From a checkpoint of a small transformer trained on Wikipedia: MLP 256 SwiGLU.
Each number is 128 + 24 x the weight over its row's rms, rounded and kept within 0 to 255. Layers, rows and columns count from 0. Numbers have three digits each. The size before them is the row's rms in percent of the matrix's.

# down: layer 4 MLP down (transposed), 256x128, rms 0.0665, rows 174-190, columns 0-127
# gate: layer 4 MLP gate, 256x128, rms 0.0761, rows 175-190, columns 0-127
# up: layer 4 MLP up, 256x128, rms 0.0755, rows 175-190, columns 0-127
down174 099:146111126083151095113134147092141157139122102100142090075151141108137147134100149088120159095107200107106141172119101141116140123140158067141164133143152117166143170115105151122142135125116117133158110101080152091116130111115170098142115124119129124136134153094105140142111132144151115148182139102121156116125138105136134086137140091153126070124119149120160133093114143115114110122152
gate175 104:103125160137125152135165106096113178095163110155166137100123147117142148153120095131155108108145157107125118120147117131120118163124147112162129152158157108139119151138135082152152127114105112121112120163132102099094147107116117143143174096118108145134185136123156185135121107108150126109094124130158136207176057137129162133122126150102159115139121134127139126126119094133159164135151
up175 106:135109113115128167146108116148133162142103105118127170133118114163119137145095126155114122150143153058142154108120149131162181137170124155161141134108138130134127151151096091096128147071164117153126116167137110120120167088108117162118146085114140141127128149123152084165099134140096107164088115150128077150101138120150134153137160117106095158146118134113116106104136120122102121168167
down175 101:127093127128118138102096184175142153095119095099123117144129105111111122122126183159124135140131130122135138115117155136171114117077184083101137136109122088117132114128095112097141156148148118152134123108113115137101115156127135138130174148128171162140136131122139187119153103124165124134143149127143137137144128174137087155112168101145080126088143120159151114102153123128072116171111
gate176 095:141132143129158135141150141142145126148172104134134165126159128112083091112124158113105126153094090102173120134127158144106101152121137149121126114112122106110149123146122122131130055178159150104145132140153121145085164142145152114145127060110103094129141123143123139142155111159138156138176132133149125148100106129138148112134121149164147134103169153118143142156118143189088103188145
up176 106:121118137142127133123113092141112125098121144155163136103154087132134125162121110141128106133143103089135150149119105135057115169152168124111152163102125119142173116149075143099138106128121142125136165178114107172140148161131135106188103117091144150118155128089123156116122096124170134108131098120121087135109076105130148131135154151131147109138130102088123115164167113146141162094109
down176 100:051154158201159142114126095105138144108126138129113123137130091130130150108131145128135105124143121106140120121104076118100166131081076129108109154106122111147141154135134104138124157155094085136086173139102091114159127111114113122114138163103096104128064118103133138102103127136120141123129134089094154122165103134159117098129127104140143115118107120143104125114090128131100170138152
gate177 094:141132079082123138156142171122090121149148132171112107073119113114107116131156119134161117136126114147125081100114143153117142105116160067144158098116131144130120134127097183104122114165147125109145159113170153141119135082132106117111086098117167142123150125108151115094136122157085099133132171144154114122098161123145112144135073132129120084131090147126100154104142115117108130165128
up177 095:154156130110125128136108129117112095165130139130130106153094115140133065100117130115145144122097096120106127138118134131101072145130123102089127110124122140151112114144109211077129079121125140118147083147125143136136132103094138101104093125101111130144101104124157143114161137129106123081124166126080070132101138127126089143145109151126084128135076129101135109093153151130129169135102
down177 096:127101083085123178136138171125090140127122099104104123122117119119125125162112123093146112146133121135119113091133095137169197109144152122105163136128124138162151128148104122151124122173096142140153125112178124121116187081132145128142141137162146171103111134179128079161115131157128132162108098093146144099128151136160161107128120136131145085119156112118139123115119133074130128091133
gate178 098:123141111134127115103142092120118096179143142130120113146103079190133135099135161165126111148064108115162164083135167162099131094136113127139175103138115111149144080137133104132138135135148120157117144076106154118121158094139144110117116150095145129080131155154147152121159148119133147108112130121135126105130164111138179132146136149151098139146159161105113094111121124125071144124104
up178 103:137086163116160157123121143147153129166121103120166170131114123121145101166145115139090097148120168162114160134159147115139112114129156144127097119107112106154170122188133145152133133119094122143152082141121145098120059125106124122125153086157092128090143145140088120170146160154124120103145165113081083098103117141133113130130135150114102121130105151151091125137146129160159109137138
down178 097:146170099097121108103088117159093132109114126115177165109105137071145090132163075105135126149144110143124134136129101112144136117141097157121108141127131139121167176146123121131136126078158096146111098137153094105117091120163138138110117120153109111124124104112143135173145147095102135169117130135108149123098137150051158108128114097090121117154129154138132143168088116145145120091113
gate179 107:116147113147160088121145130176115164120132096152151101143114140149109146122098100081117110139153082158125136150113095130165105141101119104140143116108120119134106173098168098125172152098134137102120174119108155120131139124116136130134142111116155139072120132112108117142085096134109082153093085124136152154132109191148165110156110137101129098138095149131144169133160125130089120155153
up179 106:159102143145128164116118097088129133120084147106127135108105073145096105109123135143081108112120119118112122093157164120106138139113144151130115105161158138092121115137113159112075120139119137139136097175122145122117142125158093141153148138151136114149114119155120143109097145107131151086144208170163096126131125140146105155105116129139156162083123155169164094151094118147137143140165
down179 102:098137100176163104150132126152123152142157174193111096133106152125174147095135140120141113127167107125121120121081079122194114128113098139089113140100124141128116165130136128129141130092104138110108144136154128170118133139112143118142107120114180146121140074146094130122132129127130182152137130137128162170181104146130134104163140095122136087134148157106117154139169140138116125135126
gate180 103:141131108109112108126091110143122127172116112105129142131156136102123130116105166125153150177120153158133158144107142137119094108143104157118084159091129164135159124129150179128118122128102078082178097111121149108106119129144172102117131159124092089148116137123160111105143138124093128108161111157086143171150146093164123113172088138114097148155146114121102108126145087114119098100115
up180 111:120116149108155121076138155144167122075090144163162137126143132131110096130164117127141103110129075191124099134115087095110104137092151129104080163117100086102130152132108136108105135094143124094108138094116103168103096132132136144172132159159170159143136094127144134117142121113090142145114121152159127108160164150116114138125105107112104123091144133126171098128155143122132138143135
down180 110:087137139089129123089131165142152147104137139137103110139145102092135125128080099127124148120152130146144112122102155123125163159108127144076156124137126119099178066099127142120122160122115110110124152132114086118082141135135142139112095158168102131134125137152153139099103112122127072100139123176112139129171120159115140132108096138166120114148117114155147122168184112082116072130153
gate181 096:097147113159135134099162119096110130132101119128116099067100102135153106128141122110143118094105093106165063094160164165176114122133118129150141149136156092133131084147111098083080146117161152140137112086110120107124153135095140110087130157155145126148106101127102114168132124130147115088163139133126120136109116140129120148135146173106132124155105139117152139133127099110098126186153
up181 093:172136161129087131157159106107161123132164160125169143165161160153099145144121126150109156171126129156128148129104090097078114117107123147102125093145101154120121130136115158143128102126098098078122096186145119163158083134166132137150102145093108121140144161142114147103160153146141170126132122113108121135140133141115137121128118127168134140142139128127106114123119168126170156064101
down181 097:119146146171121134153135121130134145137148112138211167161125139141150115098157126168126118138120124121111134155142135130116113133109124198114125117115149129091116101152179160135149125132137120047132091133122099124148102117150098188139134152124121090120127127165129135104096133143133121128107104111114158122120151156085174106103138146159131163088149157127131127149138119113157123152076
gate182 098:109094127082117120118124127122113158116115149094154100157141161151129095119068145134133078115109126120154084133132110112172134156125071151107131171095164151119135111097158141077111082106177150151119197112119124145122137149124152124159137125102096096083119104148134139124119142113128110155130149171098115129131112129164133101126091147120109146094118131122118125146128128151125163141103
up182 094:106131156119100142138151144126091132094148159112118085106122152150187097122104087115108085105114120139149064126111116128137173155100099115118152139092144126138115144114158122130085136145152148119114117110114159090076131151100127122146109138139168137080156122146099145149152138099118127108139098129082120134158129135144123055124123140102160158134144125103089149160156110145131144144150
down182 098:116085069142102144130155116136130154110137105102140141093152072126164123147117160170167142116101151120111096099108061104143143107158120123097096133162148117123112158113133116165097139123117104145111125093103111125103119144097121155101152144162102114110141086114132113166154106102077127116150115112141125159147158163144093107111093126085124102127158117136108138124134147156160101136123
gate183 094:098163148150096126105104083169150137118108132135155120150163086104136089161153130114114126114097098181137078147140128149125077099077105150103100139126169133124121116151142123147149119119119124103149089125128129119157130091143129131124085148145134111136092133129099157139118121135098096088071112131099108138130128138142085132147137153126110097087102118077095123109151097110131160152116
up183 104:118142136157075098118139111156163109103155115126110113150156125133168104103149106086138098110090152151167091112141175179110145102110135127120155129109139105137101167171151119117138103098168147111124107138111103137149134083099151109117117145142120116104078110145140104120151126159117132121106147128113086150176158143101105124171126159128106157105149107082120144090130104133096156132125
down183 104:134120124100133130127128162161149169138144163126126093072109149132151133102130130133152134106109143113166113110170132119083160145125126132126169094126108162114144172107137127086160108101133172134105135142123115139087162165102133136120145104167100103071099116103113150073134119138164157164109129102167099091138165121114119121156176122115133156101127160119103131138099124158130152134148
gate184 107:153133117155140102169134108175122124146113160107105123111095183182103119151096149105142101157132105130111157131141143113133137119141125148139099162086135136128142110161147143101077151107126132116119082146114102186114098169121138134144136130153160131148108147123114136137096141152150155120093104178109113132122104143097105122145149172182111153148125120082094157132093133129137132175127
up184 102:122165157144168158165121174142114152086094172090142132135120152124118136106073116144146115099134131111115127150113141112166124140134124110138129134144094140106121123167147134093127108137110123166068134111097170135098094151175101137148127118129166108128129124118134107114091121159122116146135151141116122135130122160145148216119158130127128146111123127176105101096116159068118135152129
down184 099:184177130171144126103130117107155128101140098099111131100104200128154119190118140128115096108139160150099150133075104153077114115165132134062103145141124165147150138139106126124064145125102082120136116127103162140158155126132123123126140099165147121139131129113106106121127134105150134126109124163101142129095108116099124118147129109135113099142111117142176117129106140131151115149122
gate185 099:157103121135177073126120133135128126122123114162121130142151132124078089104077089185067083126138139116107134099141139148122157095084144125098131152117148115146100128169109151148121140148111164101140176142103148131134160137150198120150136140138154107131131106113117117115090128117112096124117136123155149136138111175108144107143171142116092099117145123135136153083133108118107147122146
up185 098:148152142115153098103181100134123116105132167168099134090161115143100094080064119162108119154125148124121163101141105102111115124110150174095159130136116119132144138129137152193137148114135104127103142156127129123111159129165158154110111096169132138136159106141101140126100147128095100098088159107139147139127141129085137130119166142115099104120139122132143176132165112120141136148175
down185 098:125101088151081140115132172165103101118122153102116141139093136119162114170171133107108156129158116146156090132132101138152148175114200095088145117126139109157173104120148098136134110160145117120139131084105134122126094132117134094096102122107099115165129114155161133096127100127138163148149139123119123111134114164156085103139093126131107154167148102142140132131137141096109156145092
gate186 095:133120064119114111170134114159110098076120162109126086142147139134147128137156154119142107125117096077119120129128087102115098099139143117133130081077129151086119107073156122120127107129125103113138116149138099110140136127113129120140151108165117165108141082120119091168128153147131140149140113119136129130102179186141163103112136093090171131078107138141110154131155129130130139136157
up186 089:139087108119076137170167110124096149124130154146110124124131164155137099130113138126130098108108103125156109134145083095143132179124128137140150113097123123104127114134110115170134134119112096123159122121126164113159157123122102124121169102113165132137186100102120126150161106180118142126110138086148116151090141176127154100125131086102166150149107130186138140148077116132139136127180
down186 095:134120159076121106147123132120107138157118155068111175122147161145151095088089081118157136165121131153121132105108099107153153122171106124137128119144163110105109123108152149138130113133136149121125104100119164120140123086124095095115125130155152150105125155125153151141113129109134153113107108094106141092129121098073154178119115088072130127071100150131126126128140129120117122090175
gate187 094:121140155145099106100130095109133126113153157127163110121075138161151146117120125137172200119163126151162085117104117130088144115130176121113120148112153148126147123089153137098088126133169097139082131109176084149123095112155111164121115123084118138153117131120116145122126130130156133115155129121152100132143110162141088113193128131178092108135152122157137146132124143108112149138111
up187 093:134135147103130135136108113115131148137142107096108166128128090130151114103152160099136112167128116168119115123131118157161109123090156124115100131155138114116091099126060118120148112129137113096151152155115155130154121145150129130095107164102158140178086078111110159100164101092123164123131172142101071123139097171168099103129131117110155123148115130124106129095122117160168106121086
down187 095:138144150146085135115130144174165108160121146151172168108083132136171146108117130087143168152093099124173126119115128117160109098141183143103138133136120143082103134149134125092146122140179130102139110167108102132104118132105104131084153135106121136130150115122142132129133102137087182122086120141157138129111163129143171122161108157088114113118140098124102109091119108121119174146136
gate188 100:077159155113099124099144125139146142114116151125144156156125124125089158154159110137108097115114123162117090144104121117134096117153120136073071127184105108142153116154145090151117141094137149111116128121148137142102126134174133115116121147154132146148109147091169129085099094125091126110145132122197154108135131120149123108121076093125084155118114168140133095163106111151104132116141
up188 100:131094109100128127155115150080142119143167129151123122167156172136168153129082123107141171183136120080116138127142118128100134148092117131110178103124164161121083077117118114118138104147158133106144117132096129120123179138082136118144121145135131120100176102111104142134150150127154118089113126121113142143116130141099159153136169135177172112139110091088138137123129131133175148124127
down188 099:095139161152120163146132147119115111120127129158093146176086120128112147112182109103127154157133105106115161135125096143135076145073118139130121095161144124110170129141139133105105155114193122095145140124144146123118139162144139123163102149114144103108123160116161103099124129100096134099133129118145177145153127120146140164190113144141150122116122106139140168118130114178156150126075
gate189 100:124182097132143101151095118135104119117105140159144118133102137138093126144120175139104144158151135142131138130123127110152136148111117097107078141106122156136147174145168116145115141135131084154167130168137129106097098090100147097117176123136130101111132130123124108146126156070140081133130129108195136159122118163162158102158077092115118173134141112095152095127149129122154134120147
up189 103:177078130105147143166171134128125084133129144126115154119142118118190161115165086067132145119119120109142108095153132131109109121085104101133109127157106146150153113162100166134175186116114157106144119099136145156131162112132084129163103123142105163139105135129136156072156129155095155128125127147134112112174086142109135148129134134132117133130121115151109140173119132120140110124110
down189 102:122086170133119134144128142139133131123136172092092116142160122167163131079134106124134119145119164124092162124151155126143096151136150169108162156159137146144117126149117119115134110176162080117135155117159130101124107145103123109130103096154093143118141140139141101172130144163132130117135134139139146132102169114154125109152076170111132120113111186124083109180137155135146171141175
gate190 103:101127147105100145121069143091083138143145134156122155132085133114170141129120141096198122105133143122145137159153108165151116100125115131101113147138136141121087151108160082120096122075134130142092144137132147175094125133153149112105138116124080145141121135151137108129149142077147108136162136126078133141148122134145095125139121120124113173117146151139089077143124117146091150167103
up190 100:131159156118125131084113155124113122112117132145107128144080158150088098120152129135142147104088159125128136169142140105118102141130120104100095109142121108120100103091156079145091107143113120095122112091131165187143104135140101095167097167095102104105126160146101147129134157073132117118146177104091148147127121077126116141116134157127156117123122137096126084133143117125102102161099
down190 093:131146139167096131118145161138120131153095151134139098106093121165151150161174105128100068113135123128168128081139153134090124110178137096126148106166167106168127125112165103143128124127129186121108155110135148108117101116083156103133112129117108087080117131107120105136109119125102119126142120149159121149154101118124100131106130126147126116152176142154097091149128146167097093090139